Weights of a small transformer language model.
Size: 10 layers, width 384, 3 heads of 128, MLP 1024 squared ReGLU.
Each number is 500 + 40 x the weight over its row's rms, rounded and kept within 0 to 999. Layers, rows and columns count from 0. Numbers have three digits each. The size before them is the row's rms in percent of the matrix's.

# layer 5 MLP gate, 1024x384, rms 0.0922, rows 109-217, columns 256-383
095:472473534493446429497535460530480491506407451491443473504460503579500469457484539531519591564505457516509544566533496480516498482489510493495521507482604492517511573524516481488470499543500606436546497444534543474488528565457496474494485524554436511440518469516479482449578510536439443507543482430552468532488530525528520431450545473537492543512536505525458447501514552499517532516502
095:512472468553537478454471563582581551493483553514535460455487526466478511475545529498561533534414531511539552477409483507507532477449519485483496474520577500484521463536528419416418489550443476490421611464524514497558472586568494469468478604469470499478546453542523515448514489586582477461504494506492445485504488525469557516505447467519489471508502523497487573542515514448531463559528
097:419506535500491549441497528541559585537543496433445504532440526433513515460426560542502463509511550525485469525445440487533457525466582503513522510517472462456476452454477494537456489486492534522516581491520499517517540443528522436484412585462506536542510421528421465453448480503472549533521464539484446504548415568528510473498512549495485451446551559518449395441541525500541502518495
093:505435529498505510476585573524548508550556558492551457494546441502586532557432471566535536504468469534475432423550543486489479517543518476522567466498502500460464539443560559505390480609524545416549527555472526524510446481503516497549468505526489559504556548466464486513499542493495463504514446519453545527511518543474477510483494470520506550530497513545494498530484441501499493484442
103:532504467432476499506465622505463516541470514492485491504494510531569523492542497459408474497479494458481528533483496480524494528525469504481490476486511461513542561472546540540472545443449479496505482579468535530476583466449609406503533529503413491430532499465489493528478478542518505611465439495467430538540516531534492502477512458482508481565551569484520564542509466419429508513507
098:556454503376541509524428479511466523470459547560591551483476497554576580468488499464501500472527502478451484508576516486542454502458533472506516522490451510547499393560485513423471546505518447498528480492494493485478469465541497462525467444481506451539469505538556469438485550482409486502500494501462553445483520469472453558473496532468517471531461546484489542396526477499429452495540
105:473476498559482556523620466506452508528452499545440552517507523556488537480516463515445494496464473515406477470484537523404466466459477504452485528542518471489481521508419520525449551569450506483540502512511509488442519544485494450526506585472469559488464507461455466524517585510401488430553449519498530544504469455598580514424493470476489550514528455525549473550593473499513519566565
098:456529498493561495540506438534442494494539547496534516495523475559490491535472491501490445500539526547504506466432598452525462511472531541490494542460580560530528490516471499501499527544546472507528544492537508455475512475575429543542411559504462567474529469559562419579488502474507485478480518445501478521529533445486436472497518471465480592484463530569471402513505504516474566508539
100:537539484468449456513503498542457530526512516485512503514537525556500457532550530546503558510550532498466435464488539564420455493453505597480514538496571489563412431490554471501448516492503470495531555556531551532579499465492494414480578491492481527485557497497436458532418513467500539516531568493507532478525501543554534484531506544507510470529520498534514417527518476550490576506564
099:487521531511491513582483488506514477525505499449452459502497494522574524418473517527571485521473579536497519542533440454510564526536492477486471473532471549427555486528579485507476428520520487552545488459540489457576475508443490473500485549470493511587478536508531478494477492473462386508530462465463623478496534462534452549555546494518548460560521524537500502520491514505507426446486
097:518465526434542487426496493530459456566586510553514490522469540477463541534517459498471530500538495513568419478443447475511442546492566489580499540506538524561546519559483509485531493461444496470512504484515496484480489541509494491481510515539523498405526471568465483503497512419519499473512490487493467558518475442473487495547478557495433494603546510497493542558565406565491500433423
099:534471506536549527459505486457531439499515518495468494488518507517600490425545530519545515456481509506384488556522491526513461444412507532467508466536500456523561437521447493501466560467461492450490493522537565523488527555474459482460425531485543486433451562484476496508457483538471466558514527607532510431540408444472537588513436601506482519501540483464520473484538520476545454385457
106:448416550505473558468439501501413529479473573479475521502441492477473536483487525571525484492513457483447571463490474480586493458473565528566471528551557541528486528486497434507490486523467463533558431545552536502540509512499485490483524499499439512473530544467541500530486509488436588462552517523516417542418503481509483562465437509473501434485455492520457568527427484490526523580496
101:441491517491495469452517550440497418505510432461467530505488437494563511478463471571476509466453467594479519507481500538491520471507512425512533555555461451486453521546441478494523543531425483530524507516524470525450551464455562475549472459475463426593482500500491458501481617444516442501506494500535512550529466530522538496591477479468521460515482478518500547518497496471499461448499
102:484517579536521429500456539493475514508492555494450443533456422458489524534523478560481572514542517581522438448509488531538485422445513488562546537490464495552590517486550449454543545483487515486454495559488485496461436496519458530487428517519470516514559453531592451450501487490480552447483473469505493449465460519457517498456530497544481543564472441512561538487534429554477523515503
099:555508467566407602493455442482495548423508468473572417446424471508538482462456562519482504520483539543549579479520509545518461530510545475398491471441539486542520499450467505541496537564495455479438492491450484473516496489524526495453469503558496606556484492505428447481520541548555473505503511522539450533433536459533481502502469516450505480563485489484529498429451489500568571441448
095:446502479442496519532499509532507479490510441481520416489472514488550474474510510511500516460490540436546494559473507462486455490533571529483455529447443501515511485461497497555459447473485467492493553508521503545453498575522460485483554454549460559501606482493535526528513534473462507521455483469467526565512525496623536573516450435486533424545485490529538547518492457510534510481474
105:444491528483458491451456482524486610501517484540533501512446494515477466564494546463546528521538459537479610514492544490520496504552474484514495549529508545465446488509490530407499533489424517461434556534509490480539498492506492505517471445478489538556494499510453551482456528491523532473506427502517508497495520534455465495527514543504485423458440502557453525486452485499501508491524
101:561533510447424488493476477517477514551532501594490493463489569474532474483474438450524415564507488486501450532538475518545445515489527515474533460504472456513505535461465542536433488478497559511548439446515489569436497481459514457435480556508482495504497580537425428443496515491487550527526503592513501468555475506556479423504493557470540519503555441509497498549494474575444465527452
096:566561520578457547507541473520486401502480467509583484538499535469464523503497501587518521433537489535475498495479518507580516489487480477457443503493471468540485492548468594518539571509534476509468492580438525446525482474521477519460437542533477461523541531496494557474454424508527432569512509514463449553503463507505461526506545573575536490514503461507545470526526508574492488514535
097:517485523596464450464549505464507553469445504487433485483407498513549535467505574488443516516447541452498517464463523530490496483451480481493473550529585602503520404572483474542565503437493558487541479519505514488458471500464482432514446513530505444537452568500511516437517553554471480449499523538506538506534489559497495566506513411580507494530505522521471485548465485520550482455579
087:563470515483470520452532560482448474498505499524534479497433507510467516464492478494536458420514498525513522484483534532508466556496420505481573432424485536484493482521527427550540592530531536407510559532493459535477555556419484559508489544447561476574494502448517512539388541494506467503507471545552480483524495507454553450497437470468518498534523459446457514506520478555466519564444
099:508454559512436480527498492488495512512440496529446463528498487460481581503447559488491514473478489521498530497488548491448559552574528487465511513528418537471440546473512548490515574501555507483468517552511457518628480586484480475446521556566497475527448437519545440396491567479407518486543489492445548455537550515424510487561511554473465478447487418514517515466516495524435478500504
136:472465421499460487487471552517496512507494511474535486521502595436427490500560516492509507559581514509471519506566489531529481511577505549508492442476528486556520459521530513464466509477500554465525446531513534483489567541519482429518564549490513491488541549490433543507483580510538478479481474452491433516536494505515507571558508503586516518462502559431496506472564514474493507588559
095:500486594475493525504525431504492486510567427482498472494524458492451488556505538508558484443564452511483517460573482519463512523525508492560502560595474516530426437482445448493481571534517484404479434466476452510522547513513477600519500467459568439509460547435488578587483516484513505562522404527458472493412487481466486511489504474515459477487588442533479529517566455482486513541546
090:518464536539496459560556461542479507490502473574475531425535571518551556537493500576484482445528509572586484482528493478483459486451506579466507513489503505517488460502470516483510466480488541459431558431448465497535535445568459498515466520535461482435489458541459518527530504502462533560554547508573435492531490523567533431471536508502527496537492488539431443457458528539444514473478
101:552448481487583593461450472491519508528519517537513508516464542513510537524479516516505526477508537466492540513497477468518415485497487448484490558455498491543537501475541459501488538506460441497454597512553486518506470380505621567468414484523573535487521458506533481537482513507516507475537498450527492507523426485585522495524427448512557559586495483571413508521485587507574560496503
094:485449593420526613465571529518502495514552472455473538467453518521574494488495497547486507573503502437543545499507510531557501493600545564562509544563469555526585502485490508548420438519494475509474512500471501519530480528485527502525488448530480477522562526531622539505473499490545453509486496523533484463486464502510470475512522464494560534531505460478540536466541488503453543530454
096:471487409556541505472533481514544521583472488548467470464543519461526560509576470558535592560484521463537474525484503477551444477553528567462535431459525518465556575487525522543519512565497492519507439445480510496487493455522502471536456588492561522600558427511491466444440498445506496479485591522514630620579521484486458554555475557422508453487519533447415512502510455504495499496502
108:472461538533474557570444494495519441526518545540486526468510485517529492542529424501426527516473462448491513576464510564430522560500494498491554474588473522463486531459485404518451594421507501490517497511511499440437561436561524538514450531423517489509507503448450551426390490512465578468523505525524508496526513477505564427512502541468565566478488562455514568486494490482535542478537
105:529522495490478478478467481488531512512492471496483440557547479549496417493458513522522492538441540450549479431552486482517481551477496556430497501533560505480477530454527487436571422556505490528515488543469491442529468545412458413502514513503541545505553561468536520568524518501434504484449447455468541597522500484514485526474488484509463431470512547465503532472468529589490550497571
083:538470493465461421527477486512473464602490500526518446518535541573461476441526447543507444513473429553506448494501525428527456453438471503471586484478536517490453485461472517510537479471436496445477509478540537566526512465454509476548532525479504391489495574523461528556500487398518445565505497423576528479400464482544549497547416558473481510562548437503535507527442464475460546484558
094:547515551491464484497482397470481478428446534505487515473603497499457485534534533557589436509571491528432516445527482477407460521505525557474504490442550481549456517460487546504465503474421491520432478480473494501501471540512534511521521475535495544499468454486469490533585494477530511433536491463492482545565467525470511513489407530489476427586534512471460532544475471492528553432494
100:490534540516495572520529552475546472490526511476529573366507455505563495582525518473496505488524495499538487480445461494511579509493478476470513480499513542476524548513505516430489436474495562498532543512512535472533459530487506553506530492475541500460478499554500519466541475510600502566536521514570485412467446456565526583500553429488536487465499442541420499530503394531547507548519
099:502539528513511513454428518555468475484493467441507575460473541469530489536570480526506549536515518541507482498456628547435457495400501557587525453469480526560475459519490514417482473501538484484467506581474453540485479483441540472487490503478496455531464502454464439531444482473455505487497490515504475521506563540502493497530520501592506446459440477491484485516532511550417539559434
094:422423430483407550503470445475482481451406530550497469556472474531527479431494535516513442524515561507470480468436587489514523468456495403517519537544524500458444507490555530478569490505499443604499577459515519441490440490508435501507493502521504500460474519560559484556506474404514501465516528528510485425518507555526457467529505432463519480548449472484475525521439466580527522467519
109:407476541453489583511508531569524535514480542493503519541495516500486527518513573581546490538492538488515539449496520423463487423485543522510478457472472424579522498421499494489505463526489496404505577512477550500511530472487548464486519487488586601532460504497528555483502473490561502480496473455574513513571510507490563566479509481549529540499537558491470513554521466530523462465569
108:459441484446462516535497469477518530503492489443481473537544473571567539510542506447555503518486573484537536530517490508521480519496559546481427476530488515470571510470468565517538438481459549548575518497516448470472462498480465538540497477506545508594468556500518508528473584562537545535454490449442447462538574475471454446488560524493484497557549393511568473474465491518471468613508
092:514457511471474495526505448434462539522589499483516418516450536547527552531454528567447602477516459533566451510498515552504502505460513465542496553504542520518499532450474501525476544519563487475540464455502498485503531560547474543493456508516546482516567532544524463508557493435485440454493485552608528569450429477463566432516461482410539590485487443527479458502510435546474487535467
102:454470482468471486470525465513582565451513488552503491527545466487443471553522481502545451556531527587451455509468441504528507528532562484477488504545434460510524522528447563485497523414533482487563494507498555463501499453557532472540401515588526494482415539531555409522453487514493542483547484474496471476487506537519537512533476575573513498501583476524503456491557456459438487489431
101:544495468518438461511466478498498447472522424511458489493471405547460566553590488455550550498528530473520518500536517459525510437450463564442502485534564486574478473444528476454496515484548514546516497528557498514433428479457487461514454514532436571460463490458540521456449514479473572517488500435529459571572511533494549582461512452511559426579468588529479496409571472494541571464485
111:477495472510463531522497494513481560489551501534487520538498517462573449482511593495450527540496566438526482596573536529482484521478553444470483452500552502495504586460572472535514475533502469553507525510452420490491523452553544505476546467499464568517557530457488484460527531424476606438521486527562515498477441510474485454525531548552610553559514495472470447446460486492511522500459
105:476527536518565487453500525508515480546521450605491439462464510494469440528596517567510505482534518478470501493489526541514509484547546538453504493443486510572498536509480480476517505440595539539537522533541509489539458521390545539489547449542454506499497458563510546460492471471537555470546508507471475489525396492511512500492473511462483535513488512488566510446529606492498480448466
103:525462515531506449476542499547505595467517535443494481454455523447521534528576441507509521495608517439537569521543509527494471564512474508507578540504449484431492484526513509495480526474444427472506564527472452478514500528524509527431484492508547451521565434543539529474500516490554570506468523529598483432514433479495481586456520493484488518497461499428532529469515528423496458627495
099:488494556486502475439484533486455533527482447422496464426481459552511517485474623540540516466466496519538507401497483525459470491432466547475523463500520495499609526466548520522539464509477464483499443527538497441497498546493517555521488517530505434492441426520496511451504586466426509492512518548475498440540524604540482417488517497487551475528500522483473524501497544537506474550508
096:567449563534481533494458503458613580416487482543469420588451483483496530486480527487471518452538443492488459502457512580558506479520563552393500549552501563448565514540518506478514535509452415551465488409529507558509501505475518538569473505519507435457510488512494540453508489528529522512510436529468474504490454549586582447543505587449471468454516511523535535465487517517512501496485
088:439468537552590499560526503567456495459501568602504549443437504485523514549480480559433539578510509436537450488514502463520479538499519498481555515461493526462410535486504471486463458529547517486549454508473434487468421485465510546519523549475430498467499505504540496521519530474504496499556514486497448491457536556537489428478535459482513520575407530511539504540503546491502450461520
099:527561480542468555424489471475556496464467473484476576496510583520567484471512515514406508505466494428587532510463504534490499499567486487515531514366490517481453560475462508525477522472375484548510533540487479446561446541520540533499438500498471591536532479523530524528479505507479515427391471424600543508489496507507549510503528465418573544480566509481469506479529535527538545430474
094:532518568569470567525537530509522518521477565474495590466482461476473527527438539484464489531503516435431436452487420466481478465512450536465555528503496458484430545533535515494494486542541512522478489437457498540553500405537522488477448581490551491479523475513519428470604542507516546479488443552493497444492456570519473479495550481510503467514495556502462499499530510497489568507540
096:510471488544515531559494484500496517492436465495493494465541464432495582534561451539568544493413529462527450501466503469487564462479557520615499592542532527483502504507481462564484529506458458502449497516513489507551514471556522434534439501526564523501512552476515550477495560474477524470551475521468481522473500515502442506523452599554568527543534485505519540480491448497507506526520
096:521518505409498595543449481555477533540538474502538456545439520446546529520474463521512513541460527492547498475499495515508553498476493512379484453478545552456559505469511493530478490544542452547494496455472472468523463467471522509555541458500522466551444509519518494486469523549487497434500506531516472479472495406463516428522478564477463551524476491456463454443509465453506469554542
109:462473388547453544532484489522518520474527513454474421500525505483413504537468528478492508471504538448490538543503544489492479502487492430447473542517442490504468475529469483484510514483559461533464565473527488484550499545494485557493494472534517496474530460498481498554513464550487461470560538459525503498491459554520550595517526473481517504490526453489528509519579522487407510554585
092:441486450493490511460509564521525438474466518532405486576496569467506486498531467516518498526472490491467442557556537534437535482506556475587443472472479545452482491495425543450493504466462531520455436522398495505608561505447655505514535516445508477523377492539507512460498535565461550440522509505469489531407483475436426451502505480501472422507459563474453502532502505503506463470503
101:474493558507490461483484433454495573475539402461457505493567467461498514468511548501540494385482473543485405497507487429549523480504511427442481476518564437495543513503466473478500530498508473464523499443496551462483482497499485515504489477536554438500483551576489518492496461453426469427466423473565488531513474489502541565523463514530533520521499462518518474478540501449533468439532
100:583526555604358552535426513524542577496476497499503440466534477535391469508548563507445570491531470412491481407533525563460565500461567466477432478513487550478538456552463488460457489489509582532522494501514515553476541515493437465486540476498489446470492548477526521468490570547528502463505454543445531555455525507473568466508549457473530491437516488507528509487498516490497490499486
101:493460538499553499574535479499518524442522446572503499498516484485467546461495485603482515478448524436417486498494474474558530511477515495501495609537463517562463490542448524453504446525391485537513522508481505459523530577466484521457423437538488469488517535472541467462505451518585518469495444561527370424554533514480547416547503534529414481462498467526504492482455545455487458487525
115:582508509521477457444576522496465477509446472506485426478499531501512484490498488538495468525565393528465527563559558481510484517586513469481452564534526497508472497462498440528543521523505526490511550521470516464552487488420464534522526457539476515413468485467541540493424571486542495491450543567596473550510493499574461511516425498550552518555562468477475530486517453493418539479503
107:512497517528535433546601449447566480417524492480491454466500450533452504546575532477535479493504488599505449523493540502473470548507547478493454475444512492483558462490484487465398465494501507441476481543469467565443537500502505568433467599476487486481466520509509473504413382569438480484558539525499482484486503476515479483505418535497501486503440487483499504472475464586490522434533
101:530507591415486452392524490504460536479507504560491425524542487466488526515557497475571551424543484538466481446504444494562513497530418510465548508638522518484446495470475550477578523468403561426448429523476517552427437542596486438495439519522594545442412471457481553543563520476490503509443538540477523553492499424519577445516512438520479516483475475499494525449571537450478494511531
102:488494513470495488518592445507480550442524469556551516456475540589563527430511464481575434527479524522494507499462520551517492521542506486501477520534534531536567469468485511511443539494499452445448453479478468521482518568438559597490497437432507490446481461478534504412485435503458492522490485574445450489471503475482523427518487538492577535535557548482467489512506506549540463507461
101:492491530509534611549505489533493579469563493523496471486501465472467517475463533540527563477579514485524479600464507522529505471536526474460552539587470511546554489463474512488467519482546571456478506474520579532540493515496501443494428452532569490476568516475528458422541519488559564547478530473500438488519515571523517526453517491500542461446447586440473503520502451496480535590455
107:449510533442440538567503456506548479541470482546472521525561480539378482519472472475516470491529487496467493488517498486532427503522470477495532478474488396524456485509539467566510507442564562511543580507503528513445531492518465436443523472556530532456481491576497505548414472542444521659472467461483488555469365561489451492555478482486581456546480518471500498442494518411578515540516
094:536469540496526506517486458495467577483566547434601532489388427578533525492501457436460469520557467501511416514532614442468519517499593495503503480506480567493514523447470525554484462535515514483484442419441459496508464455541507544474519523474495483520481510548519506534484541574526536491435518521549512533501515438496489521521441548494531494463437482498481499496439557532526449551547
099:457465510546564512493512506522501528509490525425534497497519533509533450483460497462446475516486488489480434514534505459487473466486431466511438524493483519526461517534487503490419573521476441500508528517510524498514443468503542475547519499553433430421466446533537504481479409498497485427454532526443437450545533505531497579477483472514466464518497590503515581506541542605426500561503
108:461482520460463450475518402442529521550501542478538514462465551536517493549525489536591540474530509556552543475493444434470450435533516538487525625461531574526561441500481417542495532539505501483502452487489470472512457440512493454559470459370574510491485524527484558404509579479504483446525499487550504490462467517505501523462475507524504532565548473463432499547505504521488497538493
099:517521454476478470526565556481497475502430532519483530409508471507504495523528519424451501541498488541502432520556467551518536457468398464538459520468485490524465528524516498569467503459495458469545615515434442520449462499554517489483550549424472511504489522573620489484450476557537437549455533498522453570469480505427472504522465516440548497530527510520559488486475542477539496492523
103:506499521500483509431531550462489492418513478487507412491529529483537474476468458486530488393542492477451512472587505541482432550514472486473507541419484434544508501458431408552508540507587521490425576519515490406510567574506502488510503566452477532436422509473500515563455503504513496512444559436487505481489457526467474465580482450448499517522504508531497456466569493474551481528471
106:533490510515470493512572589433474470504499468532461443476505469538526535543529455474522497467521526447478467481469517537543472507569452547537515513508533518485445508520431481490482561483510507549479473471460555503574486528567464525451508518494501472439441515461469424547497489488504528501484561502548531457469587446534560554441557442540535584515506474399567502566537554571497517602499
098:505495452428502498509497505467519505532452526530521470466502513524476525508459523444498529527495493502487458519449549569510474476366509475449510472518486531554501543469473497527513503569482475483493448522433494539479540470476495498524495508518596565521619493516539461495505487513471534593499499499512502505501474485559481508523548551421467575523590504452460451507514453454515437504478
094:420529494479580561480551458559507537492516460466487563417457490463490491490538514475477492493470549505576574565594520440583509520483371488466464510486526540577522457556460451506491514528524527511425485390490538485546521428490496551503513422484539497478483462543441486505519490487498437468491515527525468559515524507461505514530445507558487525506546512504486489532488564521471449531509
092:557554525536553545422452472419464465536517450541436533478526491488514584460494527585505515511442523471477485476539515426563499559502584445470484525550515477535475470491479541530554487556544473523543542551517476404560503482589530481520493466488543579528455481507451512471542493477501477425468481550447477519451557464542504498464531460482512528491503519486548444542522457443506499556507
102:458567526481509521466500486496472437474484490443559430472475514514525470535525559543448539527554473434450527515599529540532526438544451475476526442481451518505505488499534513444503427505554488529493523459513532535500534432481544454498439464526518556529517458405394511439536500449460549473518513442502525449492499479514509492493537506562427466537483490459519485460443500563482478524496
113:517545556492406522483601449479417505434476509498462483470489509493455487519600519477528569539625544463537471497493475482481521449524508562454489552400469414521482512498507551526514494479511448486479473498497493480502536504472523455482549504508535533495460490465517543468527532446533510529434539489480495503518445521491499502517492565536547513548476570448482546508503471501480537535496
104:478496464493509519542500490550493531482475475498405535470460488561511477453406519568565539433593473546458504497499487479518523510582524435524458574553484540514484524447482530474414542599505434428513504506468464462524498500375433463516437484447560450508522464497506532588458532506528490550486464477499486458522565451562552449477512528455490484582477587522538513485493540553458501547485
104:526516509544460494477537422500460484488541563507473532443528472509530581384579433449497497476466533498499501488567456512546504562455546553446525459538485468492524504476539511500498460487500504503433486584524425506532477456521528402468486473530528522446447482508512494532508538529466518471395575461533436459481505577446496443458474520523528575510428544498505501478460520481540489426478
094:443523498502475553439551500421546422569506545515568483483597516502443535521465514515507549498413517467536501491446526508541488509477477475517514495395512523501537459496502575562549525521508502518543552495498536462537536544535498498468484520500583501409586463517539578494527506510545509491483495482513478476520432560583478500466475438571577427529454511572496494463529483480467520533400
110:497406551457525527557504451469521510462514516519488488450537515550514422509558506407480539507485493498484551483497538416504506557471447509442491518517484551464521508563471596512481465515451479452544517474600542451545520495569487587487476442496519520485455512569482507523481536462521533540456467503571554549512485477483473536519488530552519574452545454458478455515529490521510523491563
106:505529581505460442548536475521446437443492580515472438435534538534468486520551492524540544495531564453486534483554485482483447460541426489555515561416455513563458493492515549558463547531476541490629476536531541487528466486505449529522515497550426506518531482500521554566549495505514540433547558539462461565459495486538443533461488467446510528476497519511463541431503559513531534561456
109:451514493481533469473549417494452466488475483529553530504543511508443515488418579442524508505500504490519468504504505483464601493511475491456480551461456504476483515586550495538455527542458490450449465478450395482512531472459440491485407529530481542523509480553567536516559516508520568491492446458436445465498518410457500534535547543530559521534551525516434450496524559431552457561497
098:489523540432462485598548531467517533477433490446447478498496487538554478484488555503506511458432493497482490490481517484492453507475456448510531490558499421519569557500530443558503492516473541436534517521491521433496453478495582530583407525534517482458459547593477448455535478524489531585511524539533484462491548467542494516517491570567551409477524497446488548550482536499577502536483
096:464530505436475481502508430563464503432472438544524535512462461531496549496512485439506527422532489509487530512467491535518547480422500422465551592445465523452557519530480462521441492574521547532462502502557476531459579471458473473449545580508434532479491476554475442540531466499481422515533452481440491493525502552507381508555509492570540496490517507457567468466525470473551536427534
101:515509434497466541413518461524484538459537549516480466480505505456478487490425516527516514498525518567493488430514482539524557488489406467552521474519520547488541446492503495522558469528480518489506531566454505554529552534525430449537455491567486521494471472523470528463536550453489446502459434450447574525534517489463542443526425483497565469532467539505508533516556538476515481605485
099:538498495393504458523504537496545517549520476473503430504447540476562557457470436532563584505464497409515449472454464500437530501497481490494532518563438494452531509430489520434520445456516545494464503421533513439470577494484526495527515457495513495548478551502481525552498573557461501496428508481566509486506491500537524458501504542543519492528476517570491546552517435525493500451476
098:565482496495449546466540514522504528471515472574476460478464594469548577504529504514567547533513474431458483481471464580544485533575530552483455565491482530464480453481546531492420474420502520571428458458471460535552459434532525486475502460519538450494523493526545557473512499496444522528528516511510444456482450487591506507545517478461486493452505496548554482579587497492495508532511
101:451537567557502557492454449499484536531463486470470437480449478529497547527500533504438554493474561506512543481457506495476549473530580449517484511550482560479477519481508596518513563558455447469528514481541567493489473444467475456520503475496525504491544509467600503460583502482501452524526478471491517467562500464525493512607501478489468566479452530514444509520468510549510496471561
100:473540538455436538530588468541503518547402432474458515515523584602535550411482505537557494521441522448492540511517528527499553512560429499490510525529460475494474413472579522490518530490482479509454565523436513503552512477476493479559469576505522561518501521566514586458492457465495488452541494467560392427579463450516522495471525432526497519531406507548475556531461531556463451512513
089:419455452444504407505507466504526515511509508540481468489464431487511547547467469550518566446503549513476532554533511499552481468553480481522534537451500567473518470495480574543509619559533495572532473514501490446466535548485549548496413538497484542470450528486518460512509425459498467475517479502455488502472485490600528491541557490569487516515504478525463476552430477525451490453434
096:519446525520483477424426443478515520421461509519590546462533514468506503523460478585509500513493438451517550506487497456390517455423436519511469498493518488497584523440534506492488540488494483456488448470487509402528461509514563470433550502480514457510542421510459496526512555528474562502468462537545402460471545462581462521547522440520544489547482486461503519498526516467487493413532
095:569515473505464488463470444458555471487457468440538485561492500513497531522504520577495509490486504432511540466457525501423519539545502433535527466514524457468479513483540554504541485476569455454402480484529464514452459504482535551495458467501512514450466471465462484472473496454520541480441509523443454458483467501545485455483512508464523492499486512516533414511541507455504523504530
088:492448480522547525517520488560557449455439531545414493493549471514515495459518478527530529534503566492463473506457558521546474485536474555495442469522596490498490593533525468563459478560524566573515525487518510512421608524565464490521481490494538476482524427471464534523495566408425555481582503512514559491393532424489586520502524435486522466549517468496545470430523549518516439463487
110:475482491495475504530501530517486466497538512458474474491500506530566512491562399508556515480588499499465537558527408504543516501496499486526520537528503530466500510526499497494430385452522537431484526476545462554526484496533502471482499554522507512470530475494544512583484570531494468452412491580497482552524487514546482432453540473511554451512465453500521543488451472485401540565494
097:463469511453498547449469516478549492441545445513537550431509498505482534476485486477551499524493432519477540413485522386528421511524426484527517557490477513412493530507502496560489435399533502488575482599456505532467471543498586440594564516496464433488520562502483515438461528540558471525471490513493499542569483517438484505455526570514587459579494457498429499518447614484535504523478
105:535453419520537546524492540566491491438530446545506556505439602469519527519455529448553505515544494530477504529517521463548565495535497504457455461442497504513513451506552510522525468467461537509466566496514493484433523532440513518394496411586517502461419488442494496419519476493473528538460435473528405542463558501484502437514527512471536471533467566519503571508468542422563497475495
109:497476468556495457541543501522486544440493508541494446542504538516493557492586525511529447540476571494518486541488512503459464453531518553419477479507482428514476503447427540473415473539481514609473512570455550521520507423489492434541483501545467542497523401525485528467459488513529490461500526509511434576493484519507544503479503514424536552469462503565487508522482557509583574493551
079:561582543527527492442562469405562508465434544502468538579552576563544474416502535436586513513489465533529483505528499542517486524513465602512483567512439461608515414533408530543473509435436530494539513545506511517500543457531502494573504452480575493559500504463490535462501492516458576523507528513522388530465467472497488490474477448465522438546536585477550521492483450495500508504590
104:458439479555511416481507514492533520446511508497469433585561486547497531412543477503483552457497465488451448480543533575495513502397515514439450467517546477513464461492484444540578504413503485488502464471495513468460550438567512526517501468512540500583533523524515452523457549479486493540532477457548494511548513494518487540578525545538484513473463434483475494534539471453481391528512
104:488480496421486578440508485514466525497499498467486457509520566453519461556486511572518533460459506512553542494532552559534498506544517473512481529516483430513417482496562483473519462503513542476475530521509561528562561492489475491550528555480432510524516454551493511481517575595466459561495446503546464553494511539540552398497524476455470473563476535507477580506538536535516518477463
098:614459467458405482503500460514429543387447520552467484496549474516502460583533501465539528499483520403462568455477507516489504517464499584520547472529497471525456521461499456502485430482572548506476555483493516496488568523510478509525496509526502533504528473459507480518505523443569479462501409525496547541457512545551509499543498530477430498512443443552515537489607445509533507506534
095:542549503433482565542495477529493547513485425546525494465557458523464506626466551462501477527590557483578505484520420431507467538486473492442443554486534381492462486508529495537506411529514477475486520504505507493471510512529503552455478460474505483551548564516485506547482437472510497527450549497559473532475526504469455473490527419501525491593496451530455523495527580482527485495491
097:502432475455552420523507493572568517497496510503564491496504429488487493424445518501539526524526492492582383574446550507485440560502493472347459489516549513487494426488488495479518465451439492515533491535520431556520441478421487573484475507500507460541469487484480447483406503462482516540513505568523537512497505593522533508563453538506561479483603476601498475479466422499481508456541
101:537526536500468523470493418463453484508537522488466471517497509445511489457473526457544506477550558512489505490468537449473533445524450561513436546513520515493509569519422478535452476490463526453469463486543566512508461465560513510504538481565514522500478536408446512487524516427508496477546561524494478541529503460559549568508462474472452503562490496563485524472496508524481549609504
097:499472545534544500543552495382448513510471450532495457505467503492507446568553507448517555558535446509507494565493457479470508559486432539470538513514536525486516473522558504512481462472584494477537487487450477495444505508565459475469576534466548503518489446469449435488446479536537466536471450484467488509512520477535572528479513479512503508522465550386517534519474476531443483519548
100:429553531520486516526506483561475496463527510579469564490534536493504577499514500537488506537517355513466538430562457490549529490470448474510469558484462515475510445511447545508538479428530472541515487534505445471489476532519566469562567398514514615436476519530498527505491482528480481500470517493564481482522521488467554536518498452502563562534476488459490482579435466491461495499418
104:514519519443391490539583523508573466504433552500494470462539486494460518516508538511577552453486537540429478491531530452503497463480509596477544507500443506486535481511429552566518430491537498490556436517493512502471416522473450530520531485451519447499528437481548442554406506497516465470556547484603388513467502518432523527489501482563537423571597470494462574532486534548472461577429
099:489415484456504492580503432554480471494519507554533542442524540485567520500551514476412523473457476497558523513473594477547503518480498481552486447480544543523481544483526495546483536523557495462453504498461458426505459534532466448483448515500527564538550556504499516424457438477488519490556478474504451597535439511452520487444546482524573496570533485492471460449445427542440571493508
104:440543517587543490581548461517522450568488526538457485515485444486518459591477464525489507523593491524454516523558467440517471471463473526464545540553526504514499432514529447521543499514529454440487517571474560546487482495542430476525485526537434587543518515481521510453493497479528487493534469532489510497591445514435473493491476471521473485510518502514470460479565570479379483413476
099:441437484506501530471469435474493517489462469591462451450512454466542498522538584484465435542458526460474491473498505500481474463544454464506473536501439555506455531516434516513503508442583491440463575446496512407533442459519532485479504548548393527503486475574517433570525554500469503484556508536454493496533537546449490509534441500537445436535431636524516379508468490520506523491470
088:520551504547498454451420439437517459568526511557486462541457504525502518519501511477538472491502459425433483539530490433518512460592491522488488426453486497457475479554474521446510440531516507494459525482527540500499446503569513499535502523450474545436511488546560502542491443529498480475480468377503498618528479497505533502547495525539579464409512581463510505541474576532533520559436
095:457525571400478544485542475534506533493512547564566580485519469463465458558472566535508530573508448461479500483513490480502492455477526425513478530498436519527410415577532550495461505533531521450598489495471472505464494522481532531469506535534498484517524486483496566497580549587512485468467530495476533435534447545468563501510503509516509464464539478554522473492483570509511457550461